Weights of a small GPT-style language model, trained from scratch on English Wikipedia.
Size: 16 layers, width 256, 4 heads of 64 (1 for keys and values), MLP 704 SwiGLU, 11.6M parameters.
Architecture: RMSNorm before each block, learned and rotary positions, no biases in attention or MLP, tied embeddings.
Training: a variant of Adam for these matrices, 478M tokens, 10261 steps.
Each number is 128 + 24 x the weight over its row's rms, rounded and kept within 0 to 255. Layers, rows and columns count from 0. The size above them is the row's rms in percent of the matrix's.

# layer 5 MLP gate, 704x256, rms 0.0584, rows 386-394, columns 0-127
size [ 94  99 100 101 101  96  95  99 104]
[[132 114  71 125 106 127  92 103 147 121 147 194 121 145 109 130 117 161  87 137 115 107 117 113 123 118 167 138 115  88 149 143  97 133 154 127  74 146  89 130 162  97 140 134  70 161 134 136 122 109  99 105 131 100 156 117 114 123 131 118 128 114  72 136 122 127 143 126 112  99 123 114  86 156 155 119 138 118 107 113  98 110 115 117 154 153 139 146 152 145 127 126 204 124 149 145 119 150  94 147 137 129 103 103 113 122 156  91 156 124 129 129 156 131  94 125  75 139 165  81 153  68 120 149 120  97 152 109]
 [ 97 124 149 165 121 100 155  94 121 122 113 153 139 116 166 111 123 130 154 164  96 124 109 102 130  93 113 123 172 154 108 117 107 103 156 117 142 133 106 121 156  90 124 147 145 165 165 151 159 108 140 138 134 126  85  95 116 138 115 170 141 140 141  96 125  86 140 123 119  75 129  91 123 123  94 100 148 158 166 107 177 135 143 107 129 129 111 164 143 138 151 159 103 109 145  99 112 113 155 130 107 144 111 117 152 124 154 144  88 137 113 155  84 141 115 179 136 128 125 170 131 125  59 126 134 129 158 104]
 [ 96 100 152 123 128 148 131 155 111 125 159  91 103 135  85 126 114 149 140 137 114 109 109 122 184  96 117 197 134 161 115 129 146 138 154 129 120  96 143 148 171 130  97 166 157 152 118 124 128 100 155 120 110 122 160 114 111  87 170 151 122 123 179 106 106 154 113 115 139 120 106 147 127 142 134  93 152 121 126 126 113 139 189 123 143 107  81 150  91 128  96  99 125 140 110 125 109 148 104 139 118 116 130  81 116  89 104 157 153  99 190 162 127 138 130 114 123 127 151 160 163 171 117 177 117 156 147 114]
 [144 106 108 134 135 178 110 144 145 131 128 114 133  87 159 150 135 116 102 129 109 154 126 167  90 104  93  78 113 163 105 120 111 143 111 127  76 171 135 107 126 141 187 102 133 131 126 120 105 105 133 132 135 106 112  84 165  92 173 144 106  86 140 179 103 135 111 132 139 156 161 126 123 139 121 103 151 147 129 128 165 143 155 115 156 134 158 160 119 147 148 138 111 109 104 162 151 152 133 114 176 163 183 122 130  75 154 166 108 135 121 186 153 130 109 137 131 135 148 156 137 123 176 153 124 149 102  92]
 [ 92 128 154 148 101 125 122  93 162 134 121 132 126 134 128 152 115 148 111 132 123 108 138  77 157 115 156 105  95 120 100 112  92 141 154 108 122 138  84 117 157 140 133 138 180 163 119 145 113 108 141  96 112 118 132 112 125 125 157 163 124 166  97 108 146 132 141  95 162  76 127 137 152 161 151 125 129 114 106 143 141 143  72 144 146 164 143 135 126 141 153 167 125 160 115 111 142 142 155 150 134  96 123 158 101 133  97 102 125 122 119 117 152 131 152 115 139 106 110  95 111 144 170 201 142 100 159 149]
 [101 135 142 119  89 122 137 128 123 123 105 137 135 115 163 143 145 130 111 163 168 141 106 106 158 150  95 142 115 151 160 123 136 119 124 117  71 152 166  61 137 143 142 106 135 112 128 134 127 131 106 106 153 152 127 127 106  90 138 105 168 109 127  88 109 149 108 112 121 162 153 120 115 135 117 164 144 109  88 135 139 119 119 104 160 137 117 102 127 110 116 118 140 165 167 120  84 124 100 140 121 119 103 107 178 104 104 145 164 114 119 140 148 129 109  91 132 123  90 105 101 154 115  98 118 103 138 123]
 [118 141  96 160 148 134 141 148 103 147 163 162 138 134  98 121 107 101 118 149 107  86 123 113 123 153 140 141 152 123 140  89 140 127 147 116 135 105  84 120 130 157 139  83 114 108 121  97  59 144 115 107 118 171 120 106 122 153 108 130 164  96 139 149 119 134 125 102 119  99 123  79  45 128 141 159 144 136 146 108 136 108 162 138 145 136 159 110 146 126 126 133 109 125 137 172 122 165 117  83 132 121 133  89 206 150  87  83 123  92 152 127 130 134 123 104 154 117 131 134 112 124 147  85 106 125 144 137]
 [141 105 129 133 119 174 118  77 169 143 118 167 124 119 134 182 138 131  74 141 164 129 175 152 110 108 131 108 129 162 109 133 122 129 126 130 133 108 120 170  96 101 126 121 138 137 117 148  67 108 108 120 111 130 125 189 102 115 120 164 137 204 127 114 141 121 104 169 122 112 134 116 118 128  93 118 155  97 141 142 120 118 141 158 113 107 145 127 151 135 112 131 167 139 184 142  77 101 104 134 108 140 101 158 163 127 154 176 100 146  98 131 107  77 120 127 196 141 173  91 154 136 144 174 114 159 160 134]
 [120 165 120 121  99 134 120 130 158 119  91 125 141 125 160 145  86 145 127 109 103 119 155 164 168 141 141 114 127 117 121 143 160 118 161 162  97 129 145 138 125 150 133 118 184 111 108 102 106  96 110  75 143 129 128 113 121 118 154 129 112 134 149 111 120 112 126 143  92 116 161 105 120 130 138 139 185 145 100 110  98 128 141 110 117 136 141 146 115 117 142 100 126 118 155 139  99 144 129 118 102 115 113 171 149  82 144 154  98 125  92 147 101 185 117  81  98 132 119 132 111 135 123 165 133 176  81 139]]
# layer 5 MLP up, 704x256, rms 0.0555, rows 386-393, columns 0-127
size [ 97 102 102  98 101  96  98 101]
[[116  97 108 178 128 107  98  86 163 128 112 127  90 114 163 140 102 108  93 119  82 131 139 159 113 165 148 135 159 138 149 136 113 130 109 109 155 111 141 112  72 120 108 146 126  68 111  96 147 122 100 123 124 130 126 102  55 151  99 135  95 112 159 131 161 141 119 145  86 131 137 122 147 134 136 137 103 132 175 107 147 167 141  82 116 114 122 142 151 169 176  95 130 105 143  88 121 155 150 145 120 120  66 166 132 144 109 126 119 132 152 155 160 134 138 137 102 136  80  88 146  90 132 147  77 115 137 142]
 [143 127 142 144 137 161 146 106 118 133 135 170 149 116 162 100 156  78  94  99 109 127 146 101 101  88 120 133  93 125 141 121 121 130 125  92 170 149 179 109 164 127 144 137 116 100 107 137 140  96 184 112 129 186 112 151  94 134 127 100 116 117 119 176 139 107 144 103  99 145 101 124 141 164  89 143 145 153 132 172 117 152 124 146 127 112 145 136 116 112 111 133 131 126 124 114 190 154  99 106 137  95 109 115 125 107 143 103 144 120 165 134 146 148  93 109 185 110  85  91 115 112 119 114 142  90 132 143]
 [140 101 152 166 141 146 165 134 142 134  93 141 107 110 111 119 166  73 131 148 115 141 134 146  92 150 102 119 138 148 161 105 112 123 117 124 108 135 120 127  97 132 149 132 119 139 106 161 168 104 143 117 140 179 128 122 103  97 124 138  77 118 106 185 142 159 161 113 187 119  92 136 117  81 123 149 147 142 182 151 133 110 130 114 145 147 125 121 121 126 148 106 108 121 150 170 156 141 149 108  96  90 129 103 115  96 133 159 124 132 106 129 162 151 106 149 129  71 103 131 134  85 142 144  76 117  68  99]
 [117 151 130 144 102 115 140 160 140 139 139 112 135 151 157 124 123 123 134 140 120 140 146 181  82 105 140 124 122 142 150 118 140 130 148 122 116 119 114 136 153 105 136 142 101 176 122 133 118 141  99  97 134 114  51 137 176 162 152  81 141  89 163 117  72 119 130 151  90 122 111 149 116 104 141 130 124 157  89 112 125 108 118 130 108 115 176 159 133 128 151 117 147 119  95 148 106 176 147 148 120 135 118 111 140 113 153 159 113  81  70 137 148 167 134 148 155 180 116 119 102 109 163 155 120 148 127  95]
 [147 146 115 130 107 104 127  73  90 144 132 119 101 143  99 117  97 127 124 117 106 129 124 133 125 120 131 112 151 130 123 112 157 148 165 124 109 109 105 117 137 100 131 114 137 152 125  98 133 107  88 100 101  90  89 126 112 126 157 148 149 151 130  92 125 158 116 171 101 146 132 146 159  95 145  94 125  85 125  99 106 105 162 101 104 146 117 157 117 126 138 162 111 122 113 100 136 133 130 167 111  76  93 106 116 119 133 128  94 137 120 153 154  92 103 146  94 110 176  93 107  92 175  87 177 147 128 152]
 [ 81 171 109 132  85 174 122 113 124 119 132 107 144 143 123 146 112 134 112 132 105 144 104 139 164 123 149 148 121 165  97 135 165 138 149 165 155 159 137 128 157 109 147  60 119 127  93 105 148 108 136 113 144 136 102 112 131 160 176  96 144 114 104 141 100 127 113 155 119 114 109 147 142 140 157 135 153 118 150 124 142 128 145 137 144  88 114 154 119 154 146 114  96 181 140 138 144 156  78 144 166 101 114 125 149 124 111 104 127 112 173 150 124 124 118 113  79 140 119 182  88 142 129 144 150 115 156 111]
 [113 131 135 140 122 127  76 147  95  81  93 131 149 154 126 114 113 140 110 100 158  95 172 152 125  98 140  85 137 142 138 130 101 141 100 150 127 123 123 149 101 153 122 148 117 118  97  85 125 149  95  78 107 122 137 161 126 185 130 119 118 140 133 135 116 128 149 108 129 122 147 151 122 129 157 100 187 124  98 137 150 135 153 119 132 112 155 112 106 156 112 157 142 118 120 111 145 123 141 104 140 152 131 122 129 162 137 157 166  86 131 125 114 125 110 133 148  71 130  76 117 189 146 145 143 141 145 150]
 [152 185 124 133 141 135 144 177  77 153 189 152 120 122 105 123 142 110 133 106 166 110 147 147 158 124 122 100 159  99 108 127 149 126 124 132 155 131 146 139 146 126 114 134 140  70 150 155 121 140 101 118 129 140 135 174 122 151  93 114 129 132 146 130 108 140 104 116 122 121 137 163 167 112 148  77 168 128 130 138 118  72  94  89 131 153 100 183  80 114 105 167 125 127 144 139 129 148 133 126 137 119 122  95 146 116  74 143  89 150  99 134  75 151 120 104 139 121 106 131 136 123 130 125  98 179 115 128]]
# layer 5 MLP down (transposed), 704x256, rms 0.0502, rows 386-393, columns 0-127
size [ 94 100 102 100 101  97  97 100]
[[137 126 146  84 149 155 159 131 137 134 102 112 132 123 108 159 120 127 108 160 151 160  96 128 119 118 123 117 130 172 131  78 122 178 108 153 111 176 141 130 143 133 127 116 108 162 105 143 143  93 145 114 155 114 124 142 139  85 135  97 126 134  79 161 115 124 125 140 113 121 187 107 158 100  93 120 135 160 130 123 146 120  91 155 131 131 125  82 108 122 100 165 117 112 111 170 103 163  91 101 123 124 141 161 140 134 134 111 130  87 150 105 127 147 132 161 111 102 157 126 124 126 132 125 142 137 177  96]
 [120  52 146  95 110 137 166  97 126 170 150 127 120  98 156 102 102 146 114 116 142 103  91 126 166 152 137 128 144 109 145 125 133  84 124  84 143 137 134 123 105 127 113 152  89 129 140 153 128 159 127 121 155 104 137 107  89 108 132 140 144  98 153 171 133 109 100 123 131 166 168 142 124 122  91 129 151 137 147 126 139  89 130 102 160 144  66 139  90 163 112 126 120 115 101 114 139 105 111 162 125 152 150 150 146 117 104 109 112 148 111 113 153 119 128 132 126 144 105 116  59 133 151 134 123  89 143 123]
 [122  98 137 161 127 144 139 152 139  90 127  96 124 106 156  94 152 173 117 103 130 113  70 158  90 114 107 140 114 185 146 107  97 166 162 135 135 119 107 164 143 152 147 151 138 125 121 133 121 107 106 126  93 156 162 117  86 117 122 161 141 156 124 123 133  97 104 111 122 144 115 158 104 155 162 155 168 156 129 111 156 101 125 114 110  66 139 152 129 141 133 126 140 139  99 130 150 110 126 164 102 138 139 133 156 137 116 107 155 117 126 121 112  99 102 118 138 135 148 157 144 121 127  91  94 139 170  86]
 [123 177  97  82 142 157 127 183 147 160  98 127 136 158 126  88 114 131 161 119 142 142 105  98 179 177 176 142 135 104 126  69 164 155 137 169 129 107 173 170 147 182 140  93 140 141 135 123 111 119 160 166 125  98 141 148 119 136 128 142 143 114  67 133 102 141 102 139 108  94 142 108 144 108  91 135 175 119 135 126 146  99 152 134 150 154 128 154 113 102  54 105  92 129 133 140 143 149  92 120 128 155 111  96 113 157 134 119 111 149 157 114 145 164 103 131 111 168 109 160 112 123  86 133 145 124 136 135]
 [134 166 102 150 122 103 168 159 162  74 122 117 144 146 124 123 155 172 139 112 142 140  87 128 150 116 145 158 149 135 167 147 129 152  68 122 131 151 158 136 128 126 122 119 112  99 176 148 149 113 135 119 145 158 146  98 159 191 103 132 132 102 137 143 134 108 115 131 151 120 139  91  99 141  98 156 145 123 100 134 109  95 128 152 156 115 140 155 122  97 127 110 108 112 157 121 118 158 123 112 124 130 176  87 167 172 114 131 162 104 153 129 164 122 122 118 148 173 102 128 124 116 117 162 113  75 159 136]
 [115 117 171  93 129 105  74 105  44 139 148 149 113 151 145  81 147  98  98 116 124  93 146 103 111 154 121 177 149 112 113  98 136 183 131  99  82 111 140  97  96 113 122 130 123 135 147 135 107 143  94 120 175 132  94  90 129 117 111 159 121 134 150 147 120 152 140 147 132 128 171 138 147 114 122 118  95 133  91 134 134 117 151 138 139 156 103 134 107 164 129 145 108 132 172 128 145 123 113 126 115 103 149 108 132  98 133 154 123 109  51 146 145 145 138 125 124 142 116 117 135 105  99 139 104 112 101 113]
 [129 122 118 137 144 133  85 119 152 121 158 103 136 133 143 179 128 103 135 106 110 125 118 120 129 149 119 134 113 137 126 161 169 128 183  95 100 157  98 133 106 112 148 159 161  87 115 135 139 112 136 193 136 133 158 105 105  87  85 158 149 137 123 174 144 126 135 156  63  92 126 140 146 137 135 100 131 114 123 121 155 165 158 107  88 138 120 119 129 131 103 140 149 137 132 145 174 123 141 136 139 141 115 137 126 110 150 112 125  86 184 148 161 132 123 130 157 148 127 136 116 108  88 141  77 116 120  95]
 [118 107  75  93 142 181  95 107 113  94  88 130 101 142 178 140 126 131 108 113 113 163 162 113 106 119  59  93 119 144 130 147 119 151 134 144 104 126 125 140 107 142 163 126 157 109 110 134 106 110 116 145 110 127 146 114 108 126 123 149 114 152 125 121  78 128 141 154 130  90 120 103 136 160  80 119 128 134 105 135 126 128 174 117 146  90 161 136 112 142  85 126 152 154 150 142  80 128  91 127 172 164 103 158 120 122 131 150 140 107 122 120 112 142 155 107 144 116 114 121 144 114 142 127 123 154 152 135]]